config = dict(
    n_head=9,
    n_kv_head=9,
    d_mlp=1536,
    activation='swiglu',
    norm_place='pre',
    rope_fraction=1.0,
    qk_norm=True,
    optimizer='ademamix',
    final_lr_fraction=0.0,
    seq_len=2048,
    doc_mask=True,
)
Each number is 200 + 30 x the weight over its row's rms, rounded and kept within 0 to 999. Layers, rows and columns count from 0. The size before them is the row's rms in percent of the matrix's.

# o: layer 11 attention output (transposed), 576x576, rms 0.0505, rows 433-447, columns 144-215
# v: layer 11 attention value, 576x576, rms 0.0503, rows 434-447, columns 144-215
# q: layer 11 attention query, 576x576, rms 0.0683, rows 448-455, columns 144-215
# k: layer 11 attention key, 576x576, rms 0.066, rows 448-454, columns 144-215
o433,089,198,213,196,212,174,210,206,194,209,221,233,177,232,181,244,220,204,176,198,212,193,227,157,203,206,221,244,223,187,130,195,160,163,208,188,191,185,231,241,198,156,170,154,222,185,217,173,204,177,149,198,201,183,164,199,147,223,211,206,234,213,223,133,163,236,162,234,206,198,231,204,266
v434,083,185,236,207,195,183,250,166,234,202,179,227,240,200,200,199,222,213,202,214,212,80,208,204,188,176,186,205,161,207,237,198,168,213,172,217,217,213,168,188,184,253,191,179,222,215,192,219,200,254,165,179,227,219,198,186,212,230,199,192,190,205,200,232,221,226,159,200,187,197,253,189,223
o434,098,170,158,199,225,217,194,206,191,219,249,165,172,179,217,126,259,191,174,160,179,223,220,173,218,228,211,178,251,156,137,228,240,234,186,214,217,180,253,215,191,191,200,189,206,171,204,219,232,193,241,238,117,199,215,216,193,184,217,120,212,193,203,235,136,117,221,87,177,184,193,209,182
v435,093,118,208,228,184,282,152,244,173,180,222,160,192,199,188,161,189,156,209,211,208,224,197,187,186,213,206,208,254,168,99,270,129,163,170,201,238,195,213,201,152,127,238,200,148,213,191,202,197,194,197,210,186,207,206,218,222,150,192,201,227,184,166,197,196,232,176,221,154,239,226,193,237
o435,104,205,175,146,252,219,184,176,165,223,209,209,245,230,244,220,211,161,177,182,180,179,197,201,241,198,155,202,196,212,264,223,280,164,272,220,207,213,209,197,224,209,214,210,207,188,190,232,201,161,232,188,160,219,195,175,146,260,213,137,155,224,215,231,233,208,192,178,235,211,173,179,238
v436,088,201,171,231,175,211,211,212,246,223,224,139,191,197,197,135,252,222,202,191,200,194,233,193,215,225,198,126,190,158,162,224,224,214,199,192,262,221,229,226,191,174,148,221,254,206,206,195,196,178,225,196,192,171,206,174,191,204,213,191,160,211,160,221,200,151,203,216,225,290,192,196,213
o436,097,173,159,164,252,176,116,222,162,228,239,180,218,189,212,234,192,187,192,188,153,209,174,153,214,159,169,234,156,186,241,175,195,170,205,234,161,204,199,203,176,179,233,247,208,174,167,259,209,177,176,207,169,250,203,206,190,225,224,154,207,229,196,160,201,233,187,125,233,185,203,232,175
v437,097,214,221,175,210,236,168,180,184,194,187,206,161,232,216,171,129,174,225,203,192,206,195,192,168,176,212,243,214,198,128,205,192,204,245,193,204,212,168,209,189,220,235,198,165,206,226,215,177,168,207,191,222,222,171,202,242,265,215,195,188,232,220,184,217,197,201,213,194,172,184,189,173
o437,100,186,200,193,218,213,235,156,208,198,228,224,229,192,203,156,223,129,231,200,210,201,169,287,165,150,214,139,253,209,229,234,205,193,164,183,197,205,213,151,261,209,217,195,174,231,221,171,274,248,209,150,198,196,240,180,201,204,179,260,274,177,185,282,161,162,233,215,179,207,215,179,200
v438,090,219,199,138,176,222,231,206,234,201,195,176,201,178,204,183,181,184,285,163,183,208,178,206,189,224,208,185,193,160,171,182,204,179,202,200,216,149,168,215,216,188,175,202,149,207,194,154,205,188,181,185,211,185,196,227,177,281,228,197,149,185,189,210,229,181,199,219,199,216,153,194,206
o438,091,238,191,241,232,192,230,224,121,176,197,182,215,222,244,203,191,200,201,240,207,214,141,219,204,189,203,205,191,195,207,213,200,249,209,211,211,241,197,156,195,238,257,211,225,191,183,210,221,179,218,247,227,218,239,163,203,206,184,168,222,217,225,183,191,240,241,238,197,189,232,191,181
v439,086,146,193,188,188,250,149,189,262,202,190,190,196,234,198,167,176,171,203,189,219,217,126,198,182,202,208,278,163,225,235,186,200,217,152,226,207,188,148,220,175,194,212,194,174,211,183,207,174,204,232,220,219,223,188,212,237,237,220,198,190,138,190,199,174,227,155,196,166,213,171,155,178
o439,094,187,209,204,234,224,297,189,184,192,199,180,169,142,253,193,208,189,200,140,198,212,188,289,147,170,221,188,213,158,176,245,303,172,203,205,165,160,220,174,174,208,212,216,182,192,194,184,166,197,187,191,137,186,240,227,225,226,217,96,209,236,233,204,168,131,219,180,194,216,226,212,149
v440,088,218,201,185,198,194,191,247,146,212,183,185,198,184,196,194,183,231,256,205,221,240,195,208,204,223,220,273,198,138,214,224,170,184,266,185,201,142,169,214,177,211,243,200,205,203,199,189,232,202,146,192,222,169,198,218,182,190,170,195,175,150,208,187,163,237,247,198,256,167,167,188,216
o440,101,232,231,225,199,250,262,186,178,143,174,197,246,294,214,232,226,218,200,229,266,165,168,212,175,174,234,121,252,208,151,163,204,219,157,189,229,284,215,195,228,195,164,191,181,208,202,191,240,199,207,194,201,256,179,162,253,188,168,252,220,248,219,272,232,233,221,229,196,218,266,181,224
v441,076,232,204,219,188,182,183,224,119,201,221,250,185,186,194,217,174,208,258,236,203,168,256,204,191,247,180,151,202,193,211,199,225,212,202,220,206,235,196,184,255,207,188,131,238,203,208,243,243,263,178,194,182,189,213,200,208,200,195,211,235,167,140,237,227,231,177,167,189,177,195,233,198
o441,089,171,144,222,193,229,223,192,229,245,203,192,211,194,172,161,192,143,187,197,160,202,199,129,214,193,222,240,202,177,184,214,180,205,194,180,181,155,216,193,150,200,208,243,217,186,204,266,191,146,219,319,215,248,199,200,190,180,207,121,144,202,225,231,162,194,182,163,182,215,215,201,185
v442,094,215,185,210,193,174,244,249,222,213,205,208,214,209,209,192,152,215,204,196,174,192,232,186,205,219,172,208,180,208,224,221,183,208,169,242,198,189,252,197,244,180,211,206,218,205,233,182,190,142,234,216,206,198,211,165,276,240,145,199,222,166,193,206,227,145,169,203,215,196,167,193,220
o442,102,237,211,191,208,133,191,194,205,158,186,206,201,210,191,180,195,151,189,212,200,220,171,254,165,177,188,205,160,177,241,191,189,209,176,224,106,220,160,157,230,227,193,191,190,177,249,218,196,162,246,286,209,203,209,205,205,192,194,287,247,226,197,98,268,206,182,274,191,127,233,178,148
v443,090,112,190,186,218,245,164,202,198,191,164,150,164,145,203,211,326,212,122,185,183,186,229,188,216,189,205,202,206,203,186,207,189,232,181,172,261,193,203,216,171,182,188,188,201,198,180,220,252,247,246,198,205,217,179,209,160,191,177,180,178,220,199,186,202,211,158,168,192,291,225,185,233
o443,105,190,190,180,216,190,201,223,170,225,239,195,196,204,270,194,203,191,170,166,163,241,215,238,216,238,184,196,176,185,212,196,211,179,241,234,204,189,214,257,194,180,224,221,190,174,146,164,162,158,208,135,151,208,213,211,244,208,207,174,163,239,214,189,199,179,216,172,218,237,182,204,208
v444,099,164,168,211,186,274,129,163,183,162,154,200,201,218,190,123,221,148,201,195,197,223,195,193,194,197,198,213,203,195,189,179,236,184,163,222,218,201,226,174,214,186,189,212,158,210,221,188,173,220,223,205,181,263,211,233,228,245,192,177,160,231,208,218,169,202,197,196,177,210,203,188,207
o444,106,248,180,201,237,184,257,195,166,254,216,187,195,170,244,154,200,135,189,204,188,227,176,193,212,212,192,194,151,181,271,225,198,175,202,239,271,228,189,209,239,230,229,227,204,189,192,206,221,190,253,196,197,179,221,207,237,237,198,172,201,160,193,235,183,169,187,156,196,219,206,213,227
v445,106,87,151,127,193,271,158,207,93,198,171,176,203,207,193,155,273,157,190,230,199,235,218,191,195,144,234,183,256,166,179,216,232,172,170,172,192,190,203,180,206,150,191,227,176,203,165,169,209,248,164,180,184,219,178,217,197,181,135,193,161,231,195,200,164,186,261,224,210,214,194,182,261
o445,119,248,189,198,210,200,146,160,209,221,218,201,219,192,255,197,199,164,207,177,174,186,171,218,194,207,213,178,186,217,254,195,206,189,228,195,276,266,199,261,220,215,187,232,171,249,181,220,188,209,201,126,212,208,207,184,256,226,201,227,173,181,203,254,201,191,201,130,189,237,181,193,218
v446,111,182,174,202,191,229,151,197,190,232,216,263,250,225,164,201,195,149,175,208,195,167,209,161,248,189,170,170,284,199,187,212,182,192,183,165,192,224,181,160,270,204,208,173,231,206,201,180,246,282,137,176,187,191,189,181,160,170,139,205,222,234,165,203,239,199,251,221,191,198,235,166,237
o446,079,200,181,208,220,215,184,193,204,247,236,198,242,160,209,165,207,178,204,221,204,205,206,108,235,172,172,199,176,195,241,168,213,159,190,206,225,220,198,178,218,212,194,112,194,159,200,227,187,215,213,152,210,200,217,201,201,214,197,425,198,174,142,270,222,214,208,118,205,236,188,207,196
v447,087,152,188,174,200,275,166,177,230,207,189,216,216,204,214,171,128,211,248,196,193,213,142,188,193,206,194,213,226,197,218,210,193,186,194,163,239,183,158,201,195,211,199,203,210,221,196,246,233,246,118,199,182,178,193,226,175,97,255,212,197,218,168,195,189,215,179,188,178,142,204,199,215
o447,090,222,146,214,193,206,230,224,163,196,167,168,205,236,210,238,175,166,198,185,122,199,230,139,214,221,208,218,203,212,143,208,259,194,233,209,202,244,221,161,222,221,212,166,242,141,180,244,244,154,220,124,180,198,211,175,175,222,206,171,217,209,183,237,193,229,197,183,252,255,227,205,264
q448,085,175,136,222,215,174,193,217,210,250,175,270,181,123,240,188,217,222,201,193,221,233,161,153,138,197,206,205,224,200,162,223,178,202,165,216,199,159,215,176,166,227,224,235,159,161,193,154,205,208,184,181,192,195,182,178,212,176,198,200,179,216,192,209,164,200,213,173,191,220,183,206,223
k448,070,195,232,249,257,206,219,200,159,181,196,150,230,196,208,176,190,226,182,213,159,200,231,174,186,170,209,197,226,189,272,220,231,130,196,195,263,209,176,206,202,206,232,189,175,207,218,244,205,223,226,221,155,270,263,211,185,244,153,186,217,193,151,220,188,181,177,162,245,145,244,208,199
q449,085,185,250,162,256,200,166,154,162,208,213,178,219,173,181,213,174,179,256,192,146,211,204,192,185,180,214,178,179,198,134,203,196,215,235,173,211,241,253,195,180,220,222,173,198,179,193,205,241,184,195,187,177,180,184,247,238,238,244,176,186,193,221,213,117,231,237,207,223,200,189,168,210
k449,091,193,163,253,214,234,238,212,208,160,221,269,199,180,200,182,213,231,176,210,154,191,225,177,249,160,211,155,240,177,209,219,248,143,183,212,229,169,210,206,242,182,186,226,209,181,231,250,185,241,233,169,167,230,218,191,211,174,164,224,240,173,190,157,203,161,163,189,222,194,223,218,230
q450,080,205,273,192,181,209,139,185,238,219,250,170,172,221,172,162,204,193,178,204,191,183,240,206,248,239,201,166,207,194,219,242,223,218,205,180,185,207,190,211,191,223,217,186,197,231,230,259,229,181,216,201,185,187,246,207,216,230,181,173,239,189,261,193,217,190,207,214,283,199,241,200,157
k450,102,193,201,222,119,172,162,194,203,161,205,258,215,197,223,204,223,148,197,175,175,186,201,215,275,226,184,193,192,237,212,181,197,203,172,195,189,218,182,220,189,138,193,227,252,182,228,213,181,189,190,199,178,172,259,192,209,155,171,230,196,140,149,193,146,174,192,178,174,189,166,262,235
q451,108,230,189,239,163,183,222,206,246,189,211,158,224,276,164,170,189,231,214,203,209,178,192,254,226,230,146,203,180,142,264,186,252,220,197,186,213,183,214,209,242,133,209,235,199,241,188,219,208,149,248,196,177,247,207,236,192,203,178,221,216,212,208,148,201,176,161,181,158,231,241,173,204
k451,072,221,204,138,227,198,158,173,204,233,185,169,167,202,194,195,196,179,170,182,268,205,173,234,140,196,219,198,208,188,164,225,202,249,166,181,209,265,209,183,117,190,228,182,208,229,184,222,254,196,213,198,225,194,193,193,188,222,220,180,154,212,220,222,219,183,250,232,191,168,182,198,163
q452,097,182,200,157,199,191,254,154,148,192,174,219,190,194,219,263,228,165,217,192,206,194,196,261,167,203,190,179,205,223,185,179,198,228,199,198,196,215,179,223,211,213,217,190,215,191,171,158,169,225,194,177,234,200,179,167,189,161,205,206,188,231,186,237,188,200,171,185,237,207,179,203,206
k452,088,224,211,206,206,165,209,179,212,152,205,213,217,204,215,150,188,248,240,197,146,254,228,133,164,191,206,200,226,149,201,165,196,176,208,198,258,180,213,212,199,198,210,221,182,178,181,190,191,172,227,205,160,236,179,187,215,229,182,216,211,232,194,186,212,227,152,159,198,199,242,206,163
q453,077,222,212,96,208,193,197,258,203,252,175,224,277,271,186,213,200,201,231,232,210,190,239,223,220,204,215,204,204,229,155,224,196,182,155,195,180,153,203,194,210,235,188,116,211,218,260,228,218,218,208,163,245,182,198,193,203,223,235,211,232,184,177,201,214,231,242,225,196,183,215,211,182
k453,081,226,200,268,166,190,181,189,202,174,217,227,189,233,223,223,189,170,188,180,159,220,218,202,175,196,207,195,217,206,214,183,221,228,203,223,158,252,183,220,266,200,182,249,230,212,147,185,170,154,177,199,202,179,243,188,233,185,195,191,236,167,198,216,217,236,168,200,212,193,213,213,214
q454,081,221,200,211,198,136,245,148,239,147,211,224,167,193,204,153,195,227,165,212,168,214,160,233,179,183,169,214,152,159,249,159,239,245,223,193,237,193,192,220,186,177,193,251,196,221,165,118,195,196,165,183,132,221,112,198,137,212,191,211,233,206,228,183,210,196,146,188,141,217,176,199,215
k454,066,183,213,236,277,253,186,232,219,192,190,179,231,175,179,171,210,184,248,197,208,224,131,155,159,185,209,204,204,221,174,221,227,176,186,198,202,180,208,176,192,260,258,188,173,194,177,138,168,224,197,172,212,222,187,199,237,210,180,187,215,229,192,196,203,190,208,173,230,206,246,204,189
q455,086,194,182,158,229,173,215,197,114,215,213,233,225,159,193,275,233,193,173,200,236,255,205,200,199,229,233,189,208,224,207,183,171,174,224,208,237,223,182,191,168,187,172,176,205,210,234,166,164,249,195,193,190,176,199,149,205,176,193,196,208,233,152,225,164,225,206,153,210,162,256,214,218